python train.py --n_layer=16 --d_model=64 --n_head=2 --n_kv_head=2 --head_dim=32 --d_mlp=192 --vocab_size=19455 --activation="geglu" --norm="rmsnorm" --norm_place="pre" --norm_eps=1e-06 --positions="rope" --rope_base=10000.0 --rope_fraction=1.0 --qk_norm=false --attn_scale=0.177 --bias="none" --tie_embeddings=true --parallel_block=false --init="trunc" --init_std_qkv=0.0834 --init_std_o=0.0834 --init_std_up=0.0834 --init_std_down=0.0481 --optimizer="soap_variant" --lr=0.00701 --lr_mult_o=1.51 --beta1=0.95 --beta2=0.99 --lr_head=0.0102 --grad_clip=2.0 --warmup_steps=200 --schedule="wsd" --decay_fraction=0.871 --decay_shape="linear" --final_lr_fraction=0.0 --batch_tokens=32768 --seq_len=512 --doc_mask=true --train_tokens=158300000 --steps=4831 --dataset="wikipedia_en"
Each number is 128 + 32 x the weight over its row's rms, rounded and kept within 0 to 255. Layers, rows and columns count from 0. The size above them is the row's rms in percent of the matrix's.

# layer 8 MLP down (transposed), 192x64, rms 0.212, rows 149-183, columns 0-63
size [110 118 106  76 110  97  81  97 110  83  79  96 108 109  93  91  92 101  80 108 110 120 118  94 115 111  85 106 101  78 117  85  99  96  91]
[[ 92 183 147 122 205 113 134 118 166 154  97 142 129  95 151 118 148 129 149 118  81 132 176  65 100  33 129 126 122 111 140 102 135  84 107 157 110 111 122 108 150 146  82 152 130  83 121  96 162 122 101 143 145 145 143 129 110 122 157 147  84  66 202  78]
 [115 158  93 156 138 142 119 197 140 207 125 163 102 110 110 118 121 124 124 141  99 169 138 121 117  98 136 198 127 156 138 113  83 117  96  92  92 117 116 152 133  97  96 155 120 122 113  62 139 117 112 211 218 132 120 101 126 165 168 154  89  86 107 108]
 [127 158 138  63 160 165 164  92 159 102  91 140 198  59 139 105 146 131 143  73 163 154 118 111 140 127 102 134 138  74 112 140  92 122 161 128 110 124 114 139 106  94 127 204 129 152 114 138 190 130 109 159 133  60 121  90  74 168 101 125 138  81  89 131]
 [123  89  84 155  85 137  79 224 116 226 109 149  83  96 146 125 134 160 156 173 124 167 111  95 113  88 133 157 128 156 132  95 125 149 121  97 100 130  88 114 147 118 101  81 113 167 116 129 133  87 187 123 158 112 140 148 136 123 121 144 109 160 178  84]
 [111 210 144 126 184 160  84 166 130 140 135 156 149 126 144 174 128 137  80 114  92 143 139 135 114 106 143 121 130 141 104 115  92 110 146 162 139 163 161 193 125 134 187  95 166 134 135 151 128 120 103 174 168 174 187 135 136  98 183 114 180 145 113  44]
 [113 151 105 167  94 150 130 182 129 106 138 131 105 156  45 102 153 167 183 193  74 149 137 161 171  80  74 182 156 123 108  87 166 129 123 119 122 122 139 149 195 147 114 133 136  62 127 129 150 109 121 155 125 140 100 144 153 140 108  98 161 113  66 125]
 [137 143 167 120 194 139 181  51 208  72 163  99 156 133 107 127 155  90 109 110 123  81 161 149 138 163  80 152 170 154 135 174 105 128  93 134 137 112 169 160 118 139 156 163 153  86 113 151 111 160  99 129 104 150 152  84 118 116 162 101 136  87  84 148]
 [117 116 141 119 131 104 160  94  49 130  65 110 104 134 119 131 169  85 132  94 175  90 112 115 123 106 130 130 149  95  99 131 170 144 168 214 165  58  89 130 106 151 136  97 162  80 148 108 101 128 141  70 144 162 110 122  86 126 106  63 142 150 162 133]
 [120 169 137 118 100 119 106 128 168  92  43 159 118 142 146 178 158 125 127 106  86 186 149 118 127 140 124 107 159 103 108  94  94  86 109  78  83  82  70 127 138 149  85 155  82  88  86 134 124 100  83 152 183 140 146 136 110 118 147 185  97 104  90 160]
 [101 124 127 147  77 145 100 198 118 176  86 127  83 102 130 111 131 155 147 101 142 136 109 150 115  72  93 121 122 131 154 107 139 138 172  95 109  83  81 129 110  85 117 154 119 175  71 106  85 113 115 128 132 144 115 176 168 164  53 209 105  90 161 124]
 [120 177 181 149 169 188 209 117 114  93 176 166 159 162 178 135 174 145 130 129 164 106 127 147  79 156 149  99 132 105 145 158 128 131 106 148 127 154 160 156 144 156 137 171 142 101 116 131 138 131  99 140 150 127 152 107 108 115 194 146 162  88  47 179]
 [ 84 205 114  88 103 130 124 101 180 105 126 114 134 160  62 101 174 108 115 142  80 132 106 146 134  91 113  88 131 159 136 157 117 166 127 172 115 165 110 143 118 137 184 107 176 127 147 149 149 102 190 126  42 103 117 112 169 107 170 110 180 148 125 100]
 [141 129 130 184 159 183 130 109 134 103 152 113 114 134 138  76 109 163 138 137  99  96 153 116 110 233 122 103 106  55 143  86 137 143 192 128  98 113 178 111  78 139 142 144 200 112 134 135 153 111 128 145  77 134 110  95 139 118 134  76  98 129  85 162]
 [161 105 173 156 110 151 162 151 154 122 184 140 179 220 128  76 176 141 136 152  80  96 122 144  87  99 120 140 112 115 119 115 137  80 106 148 107 186 135 148 162 109  93 137 137 140  86 173 193 113 144 136 179 106 166 195 105 125 156 123 151 117 120 152]
 [ 65 141 110  77  73 155 188 144 149 113 142 208 134 152 100 152  94 168  62 199 136 131 168 130 158 109 162 120 148 118 117 116 131 141  88 116  78 186  80 119 155 112 126 173 134 151 105 161 109 113 121 130 142 100 138 141 107 157  82 163 123 178 144 134]
 [105 159  94 101  95 130 122 175 159 188 123 127 143 115 152 147  91 129 133  95 124 187 136 168 103 130 111  82 165 176 120  98  55 140 135 102 140 112 160 139 124 139 125 138  97 126 109 115 180  51 166 198  66 121 118 108 181 112 107 135 178 115  93 166]
 [ 72 130 154 167 116 134 143 118 143 146 168  77 161 136 134 116 111 158 193 169 126 154 158  98 129 122 141 117 230  68 178 164 117 109 136 123 205 125 117 160 112 124 119 139 104 143 137 140 146 112 130 137 156 161  76 130  79 143 167 191 173 141  93 112]
 [156 136 153 197 123 136  98 139  65 118 116  58 139  48 142 136 150 155 129 125 110 140  81 117 121  86 172 159 119 149 107 151 115 101 120  97 125 122  55 132  80 162 136 105 147 147  79 125 133  98 125 112 179 179 139  91 167  93 163 191  91 136 119 108]
 [133 165 161 131 177 164 168  49 173  91 131 108 123 134 115 177 124  90 132  84 126 110 166 141  93 170  87 100 145 132 157 169  66 151  99 172 114 124 161 116 109 125 177 151 180 114 122 154 117 179  93 128 123 166 162  82  98 113 140  99 149  99  79 167]
 [146 145 108  74 134 117 139  95 120 143 125 123 133 129  75 101 131 213 163 189 145 131  71  81  94 118 174  90 167 155 131 132  68 159 110 150 192 102 146 107 106 160 112 141 170 117 117 143 181 174 130 149 131  78 170  98  85 125  88  98 118  96 130 110]
 [152  90 123  74 126 109 116 139 176 108 146 159 168 201 150 160 170 142 165 138  87 166  78 146 121 132 164 142 111 130 149 152 121 138 169 102 146  66 150 100 141 151 120  95  94 117 133 124 156 147 121 105  44  69 166 131  81 114  97  52 127 132 114 157]
 [175  44 103  86 103 103 147 148 137 105 119  82 113 103 121  70 120 131 117  95 150 165 143 167 168 118 144 150 107 104 141 189 107 157  97 128 119 122 106 146 131 186 150 106 158 167 143 104  33 132 121  58  83 144 162 163 109 143 136 160 128 137 144 162]
 [ 95 142 192 102 143 160 124 146 114 178 158 102  71  97 106 166 137 126 109 130 109  90 134 140  95 100  82  81  98  56 168 115 141 138 101 151 134 107 179  79 160  77 173 155  75 110 110 122 116 108  92  91 145 118 181 103 140 140 170  87 159 161 115  93]
 [164  64  96  55 142  81 122  98 134  95 132 138 149 129  87 118 139 115 138 121 114 111 110 127 134  19 178 125  96 135 211 145 156 105 152 113 155 139 129 112 103  59 135 170 158 131 114 125 115 115 137 118 101  94 144  87 105 135 112  77 100 142 103 174]
 [121 122  60 116 146  78 122 154 171  80 142  97 168 112 115 154 159 138 102 105 112 123 125 137 100 165 150 121  93 144 161 118 199 157 160 136 179  83 139 161 127 110 123 134 130 130 120 100  90 118 173 170 200 105 181  80 121 110 211 140  77 115 153 148]
 [188 133 154 138 155 121 178 156 110  88 102 127 102 122 120 109 179 121 123 131  88 115  78 158  68 177 181 123  83 124  94 155 127 185  91 132 109 174 135  80 102 173 121 100 154 150 148 138 184 117 100 197 100 126 102  95 109 145 123  99 178  90 145  99]
 [151 110  90 216 123 129  53 115 148 132 148  89  85 133 122 148 126 104 146 144 104 150 118 154  99  80 120 149 134  73  75 102 134 149 164 136 144 111  97 192 123 145 165 133 151 119 179 190 111  77 140 108 118  78  68 125 135 119 118 169 161 161 167 113]
 [128 121 140 173 174 134 114 141 170  94 114 162 195 107  89 141 174 140 137 186  84 133  98  99 128  71 211 164 142 132 149 135 162 117 116 131  80 125 105 195 147 156 113 153 131 165 135 150 130 120 138  70  64 138 116 176 108 142 159 169 131 139  86 112]
 [115  70 108  83 113 150 165  50 172 120 134 115 168  90 114 114 165 183 128 148  50 121 100 117 103  59  91  94 140 167 130 123 161  61 125 149 167 127 139 120 124 106 200 132 105 137 137  87 139 139 127  93 111  96 137 123 139 157 109 101 131  80  94 123]
 [118 116  92 163  81 136 105 221 138 197  83 117 106 100 128  99 109 135 162 193 144 171  99 128 107  88 122 164  64 107 112  81 140 111 132 105 153 128 107 127 149 115  94 102 107 186 132 109 159  87 161 130 161 110 101 175 152 144 135 168 130 120 170  86]
 [135  88 135 113 127 117 210 146 105 160 171 138 162 169 147 147 135 157 101 138 119  68 148 129 140 120 104  64  88 110 119  72 131 111  58 173 114 140  52 147 150  96 130 116 164  81 153 153 147 118 112 154 130 129  94 164 173 124 143  64 164 111  91 140]
 [ 93  95 105  79 125  66 109 141 168 161 170 148 107 186  86 151  67 158 159 161 113 119 113 126 136 109 151 166 134 118 145  96 125  91 136 134 135 194 111 192 112 118  97  91 125 194 140 125 120  94 207 135 133  78 108 121 108 131 179 133 176 141 140 140]
 [136 103 141 216 130 125  83  94 127 142 173 116 147 165 159 175 142  98 182 119  90 124 123  97 105  73 148 126 109 163 133 120 118 115  94 116 123 110  96 123 154 109 170  61 167 136  53 136  93 136 170 191 117  75 173 174 155 127 122 142 134 129  97 101]
 [ 87 139 168  92 161 168 105 187 161 143  92 114 123 151 125 107 111  73 161 108  67 188 125 141 103 107 145 186 116 153 186  64  83 127 133  87 139 115 121 134 196 133 118 137  82 137  68 133 105  94  95 147 172 114 120 148 128 150 124 169 161 115 162 124]
 [126 133 155  79 158 147 114 105 153 106 161 144 155 146 184 180 121 122 133 117  56  99 125  75  51 121 112  87 124 138 135 113  91 128 116 147  94 109 118 179 104 145 182  90 122 144 141 143 125 205 118 136 153 172 120  42 138 106 157  92 180 135 128 114]]
# layer 8 MLP gate, 192x64, rms 0.23, rows 150-184, columns 0-63
size [104  85  84 102  97  84 103 114  90  79  91 100 102  99 103  91  93  85  99 108 128 107  93 115 117  89 112  99  82 127  82 105  98  98  87]
[[166  95 107 115 109 131 144 126  99 135 102 197  83 177  98 114  80 165 149  97 162 118 120  40 127 120 121 114 115 212 180 136 171  81 163  88 107 126 158 107 140 106  69  98 132 125 139 112 196 138 133 161 127 165 105  93 126 139 156 130 111 162 120 131]
 [144  67 192 120 171 163 114  91 148  94 159 151 167 117  93 143 161 186 180 120  86  97 145 131 130 102 162 113  73 100 124 146 167 122 149 143 149 149 100 159 152 107  90 145  97 153 150 105 128  81 108  81 146  91 128  79 146 178 132 200 148 160 162 146]
 [114 153 127 105 117 152  91 140 127 101 142 105 212 161 129 105 162 147  59  80 153 127 120 119 132  96  97 121 125  99 122 136 144 150  35 141 152 141 183  84 106 110 113  87  73 158  49 145 141  99 120 157 124 138 153 108 150 101 143  66 127  81 138 146]
 [127 180 111 111 175 121 105 119 132 119 152 140  72 174 142 118 127 112  77  78 191 120 143  98 122  78 139 101  81 127 130 183 115 149 165 128 160  97  95 189 207 147 153 115  89 141 102 181 153 134 188 103  99 149 166  84 111 101 116 101 122 146 104 121]
 [ 79 127 100 116 145 175 124 163 153 137 130 161  61  91 146 197 103 127 159 159  84 124 122  90 144 111 146 170 109 106 115  94 146  92 119  90  56 189 102 142 147 119 142 152 113 117 100 141 128 147  97  78 118  96  76  87  64 110  94 149 120  73 102 148]
 [107 114 142 148 143 128 117 141  36 135 169 116 121  83  82 148 177 123  85 114 101 132 126 200 131 115 134  92 128 121 108 107 183 123 161  95 150 173 160 123 181 148 108 146 141 120 199 121 170 184 225 119 122 140 125 124 151 139 148 149 115  99 151 138]
 [ 90 136 171 136  79 116 163 112 149 167 125 127 106 114 115 169 115 139  39 114 160 112  78 103  64 115 104 142  77 114 180 164  46 144 128 107 183  91 116  98 141  89 109 125 109 141  85 112  98 136 134 148 170 186 103  88 157 156 133 136 145 120 107 126]
 [130 101 137  74 197 177  66 127 186 104 127 131 134  99 118 175 114 132  55 157 124 116 144  66  67 103 120 106  80 122 122 120 166 137 106 106  98 148 128  74 117  87 133  97 187 174 117 150  80 140 114 132 145 148 134 122  87 124 143 138 171 178 120 136]
 [109 152 162 117 111 156  72 104 121 176  80 118 116  89  86 125 184 134 146 135 136 196  91 143 188 117 115 115  95 130 132 154 141 147  81 106 186  74 116 155 171 115 123 127 136 130  90 136  86  67  99 140  91 124 176 137 121 126  98  44  95 115  97 136]
 [163  59 116  74 115 119  84 139 143  95  72  73 164 107 114 129 127 148 131 105  66 104 168  81 168 143 126 161 131 136 115 122  71 141 133 132 103 160 117 124  93 106 142 135  74  93 100  97 116  96 125 131 122  83 146 164 155 209  68 137 144 110 182 123]
 [130 126 141  86  79  94  51  99 151 110 131 196 111  82  76 152 127 130 164 107  94 178 108 127  78 122 138 138 162  81 132 100 143  71 165 136 148 119 126  74  77 156 120  97  88 136  84  99 110 100 155 137 143 138 126  93 100 161  91 147 117  86  85 167]
 [126 133 147  78  91 137 151 155 108 130 121 194 142  81 134 134 130 125 148 111 101 179 130  82 108 137 161 170  86 178 171 186 114 114 178 183  97 125  86 121 158 108 150 181 120 126  80  94  96 137 158 106 157 114  89 105 175  94 164 136  82 148 106  69]
 [135 124 146  99 119 100 171  43 133 133  64 131 129 179 176 125 152 116  90 111 120 124 174 156 107 111 166  97 163 102 103 122  82 127 127  93 134 169  83 117 138  81  98 132 169 166 111 164  99 114 131 137  92 158 122 217 115 157 109 127  93  59 148 109]
 [102 120 152 145 135 108  70  92 157 141 121 104 112 106 157 145 160 108 191  93 114 117 173 119  98 147 152 114  88 140 123  99 128 163 131  79 177 106 180 149  99  86 124 147 141 138 138 143 152 172 167 195  55 110 190 152 155 145  99 161 185 120  75 107]
 [126  93 162  88 197  78 153 101 143 144 138 189 119 157 127 173 156 169  95 107 121 123 119 149 166 100  92 145 160  88 146 135 145 121 147  81  93 178 110  57 189 129  90 126 126  86 157 126  79 124 106 162 139 152  75  99 127 122 160 170 138  85 141 161]
 [157 139 109 102 199  85 130 160  89 163 127 112 138 119 171  89 135 107 125 119 151 149 130 143 125 140  99  96  39 128 122  82 135 136 145 142  87 154 134 172 129 168 127 148 135 190 106  94  92 138 140  64 138  95 173 129 127 173 124 105  64 189 139  71]
 [153 136 145 104 124 119 176 173 135  91 137 148 101 122 160 148 136 120  83  93 112 111 167  94 105  96  74 125 122 166 137 147  95  46 140 122 163  76 149 110 155  31 145 100 132 146 121  99  74 202 167 173 150 122 100 137 126 142 135  80  97 122 146 117]
 [ 82 110 142 117 124 150 124 163 203 172 146 139 144 132 149 130 110 140 176 135  85 122  40 125 128 126 150  95  97 136 102 119 166 119 174 112 150 134 168  92  66 137 115 130 175  91  77 119 111  97 164 173 143 182  63 103 128 110 135 133 102 188  99 100]
 [ 96 182 125 144 148 124 107  96 150  87 138 144 156 139 174 173 117  97 131 158  81 110 133 150 117 134 117 128 109 127 148  93 107 123 136 163 155 173 141  92 139  78  69 145 127  41 129  72  73 120 183  92 132 110 177 149 126 185  92 148  90 171  96 169]
 [119 127 128 124  95 102 113  91 162 115 102 135 112 109  79 110 108 165 143  94 155 119  79 104 102 103 125 193  50 124 128 133  80 100  76 115 153 129 142 131 197 143 162 151 141 114 143  82 153  76  69 116 160  62 189 132 116 134 176 148 134 123 102 177]
 [125 130 150  69 109 145 128 148 129 176 159 144  94 123 134 140 158  97 117  90  20  96 186 128 147 143 164 141 115 106 172 106 117  98  79 125  99 122 119 147 158 105 204 132 128  89 120 106  83 130 129 143 113  61 106 136  94 166 130  81 113 106  81 169]
 [ 83 135 178  87 170 102  29 134 168 144 136 153 158  83 114 119  88  63  88 141 109 141 170 143 142 164 128  85 121 157 159 105 170 152 169 125 120 118  61 118  86 105 132 158 142 103 112 149 110 165 169 131 105  94 181 114 139 169 142 141 108 158 127 112]
 [169 121  70 142 148 109 175 193  94 131 114 158 107  76 172 133 110 143 144 123 115 114 115 156 127 114 163  82 158 127 136  54  67  92 153 155 106 108 169 125 114 142  86 101 114  90 112 173 169 112  51 131  67 132 150 102 121 120 111 164 153 178 133 129]
 [ 97  97 129  92 141 107  77  84 157 129 108 122 125  96  87  87 192 138 104  97 134 150 144  95  79 105  97 133 144 168 147 147 167 123 129 144 151 168 132 146 155 122 132 215  59 165 137 131 110 180  83  96 132  84 143 164  83 135 177 101  75 115 157 138]
 [ 42 135 129  87 186 118 158  71 177 157 171 161 197 126 140 143  78 154 103 147  59 131 178 101 128 140  70  96 116 176 129 139 143 128 137 127 148  89 124 152 142 103 103 148 105 114 115 128 118 152 147  54 153 111 127 128 143 133 134 123  85 140 175 155]
 [135 164 189 136 126 171 137 167 190  60 116 138 124 133 114 142 126 114  94  87 118 132 163 151 113 122 111 134 187 186 143 113  67 159  93  68 127 116 113 109  94 123 172 189 105 127 113 130 139 190  61 168 131 155 117 147 113  99 161 135 111  87  89 145]
 [103 139 196 120 193 160 129 162 158  48 116 146 122 123 139 174 150  95 117 108  98 140 130 127 128 131 141 139 134  80 138 196 120 133  96 105 128 155  62 137 171 152 151 154 117 180 151 134 100 155 181  76  92 108 158 205 141 135 125 141 124 163  89 105]
 [123 133 170  86 159  66 115 173  96 111 137 133 159 123  98 112  78  88 111 118  84  63 129 166 145 181 183 146 131 179 110 109 124 148 172 168 111  73 102  87 114 130 142  99 187 108 175  69 111 167 146 114 130 119 137  98 114 124 138 165 102 164  87 109]
 [159 138 118 124 131  78 136 168 185 162  76 132 122 133 155 140 114 190 150 151 118 151  97 129 116  76  89 125 149 138 156 159 136 154 106 138 185 171 120 150  95  85 133  97 120 178 171 152 115  65 114 100  97  54 106 145  98 108 132  96 180 156 166  69]
 [ 75 114 168  26  83  88 142 125 189  93 127 165 177 152  94 124 135 199 167 127 137 163 126  88 122 145 145 124 126  82 144 128 160 158 105 125 133 126 126 106 121 143 125 117 141 162 129 139 101 148 120 132 111  35 105 169 138 145 175  98 140 143 172 149]
 [115 144 153  88 117  84  72 132 136 118 117 179 106 120  73 148 126 109 145 141 157 103 146 125  95  77 181 130 142 106 128 128 136  32 151 148 100 145 109 120 151 164  88 137 143 109 134 180 129  66 202 143 138  73 108 143 149 144 119 167 203 102 104 132]
 [179 150 118 110  95 148 131 146 115 153  93 137  96 144 136 182  99 123 103 165 135 147 117 110 136 128 104  71 151 182 148 146  86  90 191  53 118  51 130  89 131 125 124 156 112  92 156 140 121  98 147  70 162 122  97  83  93  62 118 144 104 169 136  93]
 [105 110 132 110  99 128 109 141  94 111 178 122 147  79 101 156 137 181 134  92 149 155  70 141  98 119 135 141 174  93 147 115  73 142 192 104  94 154 131 120 110  50 155 134 127 117  95  78 129 110 143 107 175 177 105 154 115 123 103 190 114 186  93  67]
 [107 118 141  49 109  99 139 130 149  99 167 135 151 138  91 156 142 169 170 134 177 131 172 114 143 146 144 178 134  91 191 113 238 136 114 129 175 144 117 130 137 133 131 204 173 144 156 110 124  77 124 127 166 107  96 161 154 118 146 120 148 169 151 132]
 [108  99 170 129  85 151  89 174  83 164 110 164  92  74 153 126 137 167 164 108 192 149 161  88  93 128 138 129 135 137 132 119 136  69 102  84 165 107 133 140 139 114 112 180 120 149 147 101 173  77 145 108 177  73 156 129  93 168  71  91 102  93  97 117]]
# layer 8 MLP up, 192x64, rms 0.24, rows 150-184, columns 0-63
size [109  96  88 112  90  92  95 107  84  89 100 109  93  98  91 103  97  83 115 113 113 116  89 122 112  82 109  99  89 108  76  96  98  99 100]
[[141 164 103 133  94 145 137 101  75 162  99  94 136  71  85 122 112 116  83 178 170 179 134 100 123 146 114 150 175 171 176 126 175  72 122 171  89 147 155 128 169  67 109 124 135 103 108  99 131 104 104 201 136 149 142 138 130 158 104  97 121  92 156  73]
 [133  94 143  96  66 139  76 229 100  81 136 136  77 153 187 136 154 154  88  99 104 155 150 143 105 130 126 125 115 111 122  80 126 102 153 123 122 174 155 122 148 154 131 122 151  86  63 180  90 105 162 175 133 112 141 138 140 177 118 175 161 125 100 127]
 [156 145 139 119 150 102 117 125 130  83 166 120 118 133  89 119 169 153 177 110 109  69 110 146 107 189  68 136 133  77 151 148 120 144  84 145 184 155 101 126 104 181 149 163 128 112 157 108 177 162 103 182 106 152 142 143 154 108 152 180 150  75  54 164]
 [116 174  54 175  93  94 133  85 106  82 151 125 108 125  92  99 106  97 157 132 181 171 107 167 113 134 113 122 148 153 122 154  70 134 144 156 114 101 100  90 138 106 185 130 144 121  76 131  88 120 145 116  74  78 102 118  99  65 145 190 152 155  95 142]
 [109 117 119 133 144 164 175 145 156 156 124 152 107 108 114  94 169 125 192  74 161  81 102 167 125 207 114 152 128  92 130 147 118 153 163 129 152 152 108  87 118 115 167 145  93 157 116 147 144  99  71  58 133 149  80 167 116 115 215 158 116 111 114 162]
 [112  77 102 120  97 139 108 112  47 146 137 158 122 120 142 134 187 158 145 113 156 149 105 165  65 102 172 109  97 117 130  87 136 102 110 110 111 103 160 142 214 118  91 134 162 152 174 150 123  97 127 137 117  82 172 130 161 151  63 188 146  84 150 120]
 [113  87 153 135 185  65 153 196  80 109 150 137 135 120 131 113 166  96 120  88  84 119 127  88  87 131 185 112 118 113 116 167  99 108 210 116 165 128  83 132 140 149 123 124 116 115 151 109 152 160 169  94 189 182  75 129 109 125 134 139 155 116 129 185]
 [106 151 139 171  68  65 191 146 125  91 153 154 138 109 147 145  97 173 116  96 134 139  93 106 130 128 100  72  56  70 135 155 129 148 147 111 165 149 129 180  99 151 165 141 102 147 111 171 150  78 101  64 140 136 162 155  95 137 135 159 145 127 154 183]
 [162 158 152  92 115  59  86 124 123 172 177 104 135  87  66 179 132  85 166 142 127 142 134 127 156 136 132 132 184 141 192 132 136 115 115 115 108 139 110 139  99 135 147 149 104 105 150  80 117  64 107 189 119  99 173 127 117 146 143  89 121  93  98 211]
 [142  91  61 168 147 132  77 151 132 180  79 156  77 176 132 162 116 127 131 144  62 135 176 158 158 132 112 139 117 137 133  87  81  91 153 116  80 115 117  77 133 189 117 107 121  98 107 154 184 151 137 142 105  88 101 126  68 145 128 114 148 102 159 176]
 [141 112 124 123 133 136 131 156 138 152 145 171  95 179 109 123 164 157  94 157 157  72 145 137 148 188 166 188 128  93 165 108 108  78  60 152  68 160 159 120 130 172  99 126 145 133 164 164 159 115  98 183 187 134 133  64  94 122 169 117 165 132 120 133]
 [126 141 148 135 103 123 111  89 142 134 121 127 130 196 148 142 154  60  83 130 150 133 145 104 132  65  75  58 170 160 131 111 115 167  86 148 146 156 131 111 159  98 103 126 118 169 173 165 126 204 129 142 154  59 146 112  69 137 131 144 153  68 118 116]
 [109 142 157 133 169  92 155  84 139 132 108 121 159  83 139 125 149  79 125 147 102  86 136 167 129  98 142 130 181  66  98 140 119 123 128  85 113 135 136 156 108 126  85  97 157 125 196 182 110 126 138  96 109 100 140 215  83  95  97 131 153  55 187 132]
 [ 91  90  80 120 113  60 118 172  86 143 106  96 105 146 107 174 123 100 158 135 160 142 114 108  97 131 161 114 120 120 103 156 138 133 174 150 121  88 128 187  67 111 157  67  99  54  83 134  83 152 162 143  92 158 161 135  86 111 101 157 155 141  82 107]
 [136 133 125 124 141 186 167 130 109 145  80 163  89 162 142 139 143 158  58 158  72 156  83 172  87  99 124 107 119 104  84 136 134 175 183  83 160  95  57 134 125 114 103 151 141 148 118 178  87 157 130 105 112 150 125  58  71  96 140 141 142 137 117 121]
 [ 62  86 136 171 107 141 108 102  96  97 140 112  77 135 177 166  93 126  60 191 173  90 106 137  99 100  95 160  72 105 117 146 156 143 124 114 136 125 131 158 168 106  77  89 146 136 118 154  94  97 187 132  95 117 120 183 123 174  81 136 131 110 146 153]
 [177 125 103 140  63 193  97 118 105 143 110 132 148 113 142  29 154  69 140 134 175 102 158  73 131 158 133  84 136 127 158 119 109 153 180 137 128  94  99 120 108 131 124 151 151 141  66 150 155 147 165 125 138 164 158  65 124 134 109 145 121 177  80 138]
 [145 104 143 107  88 114 116 145 134 119 150 145 128  91 118  70  59  79 181 104 192 137 110  96 134 137 125 135 156 165  84  54 135 140 151 131  71 116 146  83 103  74 132 128 124 167  97 135 112  76 115 153 131 144  76 145 143 122 133 122  93 142 117  35]
 [150 162 114 109  68 145  91 134 125 139 137 147  99 122  79 178 136 101 116  43 191  70 131 130 102 154 174 161 162 122 115 156 165 144 105  86 141 149 134 179 115 150 186 153 135 130 117 169 110 154 174 119 127 152 111 144 159 114  50 115 134  67 111 120]
 [146 108 146 165 121 139 123 122 144 126  42 153 156  99 157 137 119 173 120  72 167 146 144  88 112 104  88 108 121 147 216 114 143 127 131 144  89 133 121 107 106 149  73 125 106  99 142 148 132 163 129 150 188 101  82 130 134 115 201 168  38 127 132 115]
 [117 176 144 100 145 152 129 126 122 165 111 135  77 134 115 171 123 110  91 173 105  90 247 179 117 107 142 131 139 142 127 112 139 105 152 156 149 122 174 132 180 116 101 179 111 119  95 162 159 103 117 158  98 165 155 162 116  51 148 167 173 117 153 118]
 [102 120  93 127 117 155 192 178 118  78 201 128  64 151 130 105 162 122 113 124 154 111  73 167 145 153 130 141 121 196 143 118 113 180 129 195 106 108 147 126 140  91 130 115 110 161 113 185 179 138 151 113 163 125  76 105 110 103 134 148 176 151  93 164]
 [111 104 131 122 177 130 148 147 136 138 138 162  64  78 175 186 142 108 117  97 108 156 112 106 112 146 149 127 119 163  73  65 140  84 151 168 113 111 211 147 113 179  96  95 112 132 124 129 161 132 109 175 140 165 125 185 135 128 119 179 104  95 189  93]
 [134 100 111 105 143 128  91 116 121 112 113 103 183  98 164  69 125 136 144 142 153 177 141 103  98 133 190 136 132  99 128 150 165 161 252 119  90 143 179 131 135 123 138 150  96 179 127 142 107  83  96 114  93 131 112  89 173 138 171 139 147 125 165  75]
 [136 123 146 150 161 179 158 165  88 119 172 112  99 168 145  64 182 148  86 113 179 109  96 157 160 183 193 102 131 153 171 135 108 110 103 117  99 170 106 159  92 143 116  96 161 105  91 177 113 132  99 214 126 141 126 117 152 118 120 105 171  97 130 131]
 [142 130 188  84 142 156  83 160  84  67 114 134 147 155 130 155 178 139 109 140  78 107 133 125  98  60  94 100 118 112  98  65 146  60  89  84 147 105  96 128 161 133 132 137 165 114 113  93 131 181 116 165 184 154 167 130 123  99 153 138 144 138  76 146]
 [ 68 143 147 150 134 174 142 133 140 109  78 105 117 108 165 156 167 136 144 105 119 182 117 122 126  72 164  89  89 124 130 128 143  67  98 125 163 132  90 125 150 214 113 170  94  98 108 170 114 111 109  83 147 135 162 188 136 185 105 136 150 146  59 131]
 [ 98 190 126  85 150  88 113 178 153 112 149 105 122  70 111 112 128 137 145 102 163 166 117 109 109 167  64 103 141 148 129 118 173 130 155 128 173 117 120 224 105 162 170 133 154 189 101 159 129 119 159  80 148  90 163 129 151  82 115 140 132 139 177 158]
 [151  90 132 136 109 175 118 108  83  95 188 148 198 147 129 122 215 137  93 107 132 122  93 149 152 154  77 130 119 120 162 148  93 165 125 148 117 139 120 148 125 177 181 150 159  68 140 141 112 110 155 153  64 152 145  97 130 110 154 190  71 112 153 143]
 [157  95 138 129 105 105 100 107 144 126 105 125 120 134 175  93  71 111  72 179 142 150 138 154 112 161 147 142 144 182 110 178 126 141 190  90  66 147 126  81 144 175 147  96  69 129 187  81 138 127 158 132 126 179  99 149  87 154 164 160 145 138  76 148]
 [135 173 123 129 111 201  94 122  78  73  93 160 152 169 139 128 110 108  83  85 165 136 151 109 128 166 111 160 121 124 128 165 141 153 117  92 130 126  74 116 122 144 163 162 144 137 140 155 119 147  38  88 129  75  87 106  85 104 166 119  80  72 100 158]
 [ 87 148 144 124  96 158 129 101 171 177 111 105 102 110 161  82 138 185 167  97 125 126  99 143 115 147  36 192 111 133 122 135  78 112 123 121 142  91  72 121 126 167 133 147  90  77  81 155  87  96 112  70 119  90  85  92 104 126  99 172 128 139 137 129]
 [142 137 126 135 116 135 132 153  94 144  46 102  95  79 126 150 165 107  85 159 126 156 169 141  92 126 154 113 136 117 178  79 118  92 117  71  68 111  95  87 190 118 128 123 105 154 143 128 112 169 170  86  78 162 124 172  72 153 104 173  89 124  94 123]
 [116 107 111 143  89 142 200 185 149 132 107 197  86 149 137 136 130  83  93 129 108  89 124 174  84 129 141  80 156 116 166  90 111 117 151  90  58 139 157 123 102 154 131 115 156 156 154 130 152 169  63 155  89 105  83 152 121  77 119 122 120 120 185 102]
 [ 79 154  88 108 148 124 114 133  99 126 139 105  88 101 170 138 178 119  82 122 158 127  96 146  90  80 186  58 167 166 107 220 103 116 135 162 103 180  93  99 132 168  69 133 114 104  99 159 118 115 161 155 154 131 141 147 175 146 108 144 131 131  90 138]]